config.toml
num_hidden_layers = 16
hidden_size = 256
num_attention_heads = 4
num_key_value_heads = 4
head_dim = 64
intermediate_size = 512
vocab_size = 2171
hidden_act = "swiglu"
norm = "rmsnorm"
norm_place = "pre"
norm_eps = 1e-05
positions = "rope"
rope_theta = 10000.0
rope_fraction = 1.0
qk_norm = true
attn_scale = 0.125
bias = "none"
tie_word_embeddings = false
parallel_block = false
init = "uniform"
init_std_qkv = 0.0422
init_std_o = 0.00747
init_std_up = 0.0422
init_std_down = 0.00747
optimizer = "soap_variant"
learning_rate = 0.009
lr_mult_qkv = 0.5
beta1 = 0.95
beta2 = 0.98
lr_head = 0.00652
warmup_steps = 96
schedule = "wsd"
decay_fraction = 0.438
decay_shape = "linear"
final_lr_fraction = 0.05
batch_tokens = 65536
max_seq_len = 1024
doc_mask = false
train_tokens = 183200000
max_steps = 2796
dataset = "wikipedia_en"
Each number is 50 + 15 x the weight over its row's rms, rounded and kept within 0 to 99. Layers, rows and columns count from 0. The size before them is the row's rms in percent of the matrix's.

# up: layer 11 MLP up, 512x256, rms 0.267, rows 260-262, columns 0-255
# down: layer 11 MLP down (transposed), 512x256, rms 0.257, rows 260-262, columns 0-255
# gate: layer 11 MLP gate, 512x256, rms 0.254, rows 261-262, columns 0-255
up260 086:59 47 24 62 38 28 56 37 48 37 82 69 48 59 67 69 41 41 47 34 42 58 56 50 50 45 54 33 74 49 28 39 49 52 38 73 27 56 51 45 56 52 53 41 41 43 66 44 27 17 50 45 40 76 76 59 71 49 50 34 51 55 61 14 32 37 41 50 36 54 45 63 55 41 68 26 47 43 50 67 14 55 91 48 72 64 27 59 39 42 41 63 32 66 57 48 57 27 61 44 44 45 41 62 49 24 51 36 46 36 29 75 59 64 47 64 55 36 28 35 31 55 60 73 56 48 58 77 49 43 58 48 54 70 54 45 39 56 21 51 31 37 59 56 31 36 70 56 41 34 61 35 42 57 45 64 53 77 62 54 46 40 72 46 67 44 06 54 49 37 26 34 17 48 22 45 35 87 32 48 19 53 72 10 42 34 53 39 35 53 55 46 63 48 43 75 64 99 66 61 50 51 50 54 28 51 63 54 61 51 54 43 51 25 50 75 52 43 34 67 35 56 37 65 39 41 60 24 57 45 41 49 73 38 29 28 74 77 66 59 68 48 37 39 55 46 64 35 32 52 48 41 40 67 58 47
down260 099:38 36 60 61 57 29 37 29 60 58 35 54 34 46 55 55 34 55 47 68 53 57 40 27 47 51 94 17 31 31 42 56 37 60 73 49 40 37 45 55 74 49 26 55 74 38 41 53 44 50 52 39 59 30 66 51 32 75 50 57 58 64 55 36 51 33 42 58 31 72 44 77 29 44 47 73 62 53 41 55 36 45 63 70 22 56 41 57 52 72 44 65 42 40 21 46 55 57 05 53 24 38 32 49 48 43 56 56 66 65 79 24 48 66 50 56 89 54 45 47 70 58 66 34 54 52 58 63 39 71 31 64 32 41 34 78 39 84 46 39 52 62 76 47 51 50 47 53 37 44 41 25 78 61 47 34 66 51 53 65 42 36 70 82 70 33 39 61 37 48 76 51 77 68 41 51 53 61 13 19 54 60 40 54 47 76 45 21 43 38 54 43 60 32 36 40 44 48 34 49 58 47 53 51 33 39 42 69 55 48 70 57 36 34 30 46 41 45 55 39 50 42 47 52 74 92 52 58 43 35 28 53 41 41 74 77 45 62 75 44 59 46 31 63 63 44 52 31 56 47 88 60 65 45 48 72
gate261 096:33 54 61 58 70 32 32 62 71 41 50 84 58 30 38 57 17 71 56 56 92 65 60 54 45 59 45 18 57 65 20 61 47 67 70 71 32 67 73 64 38 57 63 61 39 41 46 29 25 38 72 84 36 55 41 48 29 80 47 44 52 35 37 56 48 67 35 69 47 53 48 51 43 39 03 68 25 59 26 35 70 68 37 49 26 40 79 43 69 65 43 41 44 55 10 23 48 59 59 60 42 48 50 50 69 45 38 42 45 53 37 58 36 45 63 52 28 30 34 58 24 51 49 49 55 18 22 58 42 44 52 56 38 58 44 50 48 31 28 34 50 60 47 41 65 41 65 41 55 32 35 70 46 66 60 65 74 48 49 40 52 52 28 65 57 41 62 56 50 88 52 41 54 59 79 38 65 24 67 55 41 87 61 80 30 53 38 59 64 68 38 68 43 65 59 50 63 55 59 65 60 70 48 40 27 64 53 62 47 68 64 34 58 43 55 55 52 48 36 51 58 68 52 71 19 56 31 38 41 49 71 52 47 41 39 37 58 26 46 44 54 43 48 72 47 37 54 52 35 34 28 35 57 34 54 36
up261 101:45 39 53 48 23 55 12 54 56 41 63 35 34 56 50 31 50 16 64 30 38 14 33 59 75 34 53 45 41 59 63 60 50 50 57 35 24 66 26 39 48 35 77 51 63 54 51 54 45 74 49 31 32 46 59 48 43 47 31 39 48 40 68 63 40 29 37 52 81 46 27 59 36 21 66 69 27 47 32 25 48 42 36 39 57 28 59 63 50 37 45 82 64 40 72 51 48 37 73 44 53 62 51 72 58 46 83 77 47 73 62 61 54 48 44 42 48 28 65 38 81 78 32 41 52 39 61 30 71 39 83 74 61 55 26 39 63 67 87 63 47 37 30 62 31 66 39 37 24 44 29 50 41 54 30 48 55 59 51 29 50 40 52 36 42 53 65 50 30 26 55 65 45 26 52 43 51 96 72 50 43 50 53 96 70 46 59 52 49 63 48 60 34 45 27 35 56 51 42 61 44 57 33 44 54 39 30 58 54 57 47 49 59 52 41 71 49 41 48 60 07 28 49 51 86 54 50 57 41 63 37 48 50 62 50 42 48 82 49 45 42 37 48 67 53 32 50 43 48 68 53 61 56 47 68 43
down261 101:46 68 62 65 49 38 44 34 28 32 60 43 55 52 53 48 40 64 70 33 49 42 69 61 35 15 41 64 51 38 55 38 46 83 35 43 67 44 39 34 67 32 29 74 77 62 47 62 65 68 43 41 70 68 58 65 49 59 70 46 26 69 58 50 63 45 39 66 58 48 52 75 25 56 29 24 28 16 53 27 57 66 53 56 55 52 63 49 22 45 73 45 59 81 41 68 55 30 45 73 26 51 65 53 38 54 68 82 50 30 58 38 39 62 56 46 77 78 74 75 43 41 48 52 72 34 61 33 44 69 69 35 46 33 27 56 54 61 35 52 49 53 33 80 41 68 44 56 65 26 66 73 48 38 24 62 44 59 44 43 72 40 45 23 42 60 52 38 42 42 48 48 65 19 47 55 28 39 57 37 59 50 28 57 37 40 33 39 34 55 31 48 62 22 49 58 49 27 41 85 41 42 42 19 48 46 33 34 39 45 39 42 69 46 34 38 79 56 69 40 22 38 19 40 78 75 48 32 55 68 63 52 79 53 49 37 57 44 67 56 48 31 28 44 41 63 38 45 52 28 43 45 50 57 52 31
gate262 097:56 62 44 66 35 47 56 60 47 52 58 62 44 22 42 52 47 62 45 33 61 65 45 50 35 89 26 41 38 49 44 55 39 77 44 37 35 54 66 52 54 68 58 49 30 40 38 53 44 41 51 71 49 33 76 61 49 79 45 52 44 54 06 28 64 46 57 42 61 62 51 79 25 56 31 39 58 59 66 54 63 65 63 59 49 76 52 23 37 73 36 45 40 65 46 19 66 29 68 48 51 66 33 56 47 49 07 47 65 40 40 61 43 61 38 23 71 57 38 80 48 64 66 74 44 33 25 75 56 31 23 55 49 39 54 44 53 43 52 54 35 39 36 49 32 59 52 61 31 48 42 51 56 41 63 89 22 38 77 29 49 58 46 54 49 56 53 63 53 87 53 60 39 33 29 64 36 43 56 83 47 51 35 33 59 50 56 42 66 31 52 40 73 62 32 42 42 41 67 50 56 50 40 55 70 52 48 70 74 75 19 51 53 37 47 56 56 35 64 60 67 48 31 39 43 81 54 66 55 27 44 71 35 27 92 83 66 37 48 39 45 54 72 36 47 15 57 69 51 52 65 40 57 49 69 50
up262 098:78 60 54 57 49 37 82 68 72 50 67 64 60 63 61 75 48 28 30 44 62 29 38 56 49 33 54 32 61 56 65 43 40 41 36 74 72 58 36 62 44 38 73 50 57 17 83 53 37 69 69 31 49 58 40 56 28 51 36 54 26 57 55 48 43 47 84 47 30 36 69 50 79 33 46 60 33 60 50 77 59 29 54 40 41 46 33 58 71 49 53 53 24 49 72 44 42 66 59 80 80 80 44 65 57 44 37 66 57 50 37 51 57 75 65 34 67 59 34 24 49 42 33 40 28 59 53 48 66 61 72 30 38 57 69 59 39 59 33 34 72 53 53 53 48 73 67 31 33 49 52 61 41 71 71 74 62 48 54 70 52 44 42 51 90 53 39 45 27 17 69 50 45 39 57 69 36 63 48 45 56 38 27 54 35 67 52 33 33 48 30 44 56 33 45 51 58 71 51 46 35 37 45 74 39 58 63 18 68 44 56 33 38 30 64 56 32 72 52 62 42 51 27 58 31 64 55 66 39 22 44 55 44 53 69 69 64 43 21 41 62 54 65 54 46 47 53 35 39 58 29 75 20 15 59 56
down262 101:49 68 35 62 78 66 48 57 61 39 63 43 66 37 62 40 42 33 23 53 49 51 28 37 34 46 41 62 45 29 59 55 22 31 24 47 40 44 44 24 61 24 59 54 89 39 26 37 30 43 59 23 31 51 90 59 72 54 48 39 41 70 25 68 58 58 71 55 68 99 52 46 62 52 40 29 37 61 62 51 76 70 42 54 63 34 48 71 77 58 29 58 64 63 41 50 46 61 56 57 61 54 72 37 36 63 75 48 47 45 38 30 54 51 14 53 35 24 36 66 45 36 67 47 57 58 41 54 33 61 44 74 42 48 47 40 51 20 32 39 46 49 42 32 41 45 35 78 41 45 47 23 62 65 30 29 35 59 44 28 42 67 57 64 46 49 37 25 66 74 56 33 29 67 59 52 33 59 43 68 35 64 31 31 57 46 59 99 56 42 27 48 62 55 60 42 34 66 54 28 55 68 47 52 25 56 50 63 53 49 50 45 42 38 48 58 59 68 61 45 57 61 48 49 56 38 46 32 38 54 55 46 63 57 32 50 61 69 43 51 56 33 53 02 47 62 45 41 39 49 52 36 59 47 43 42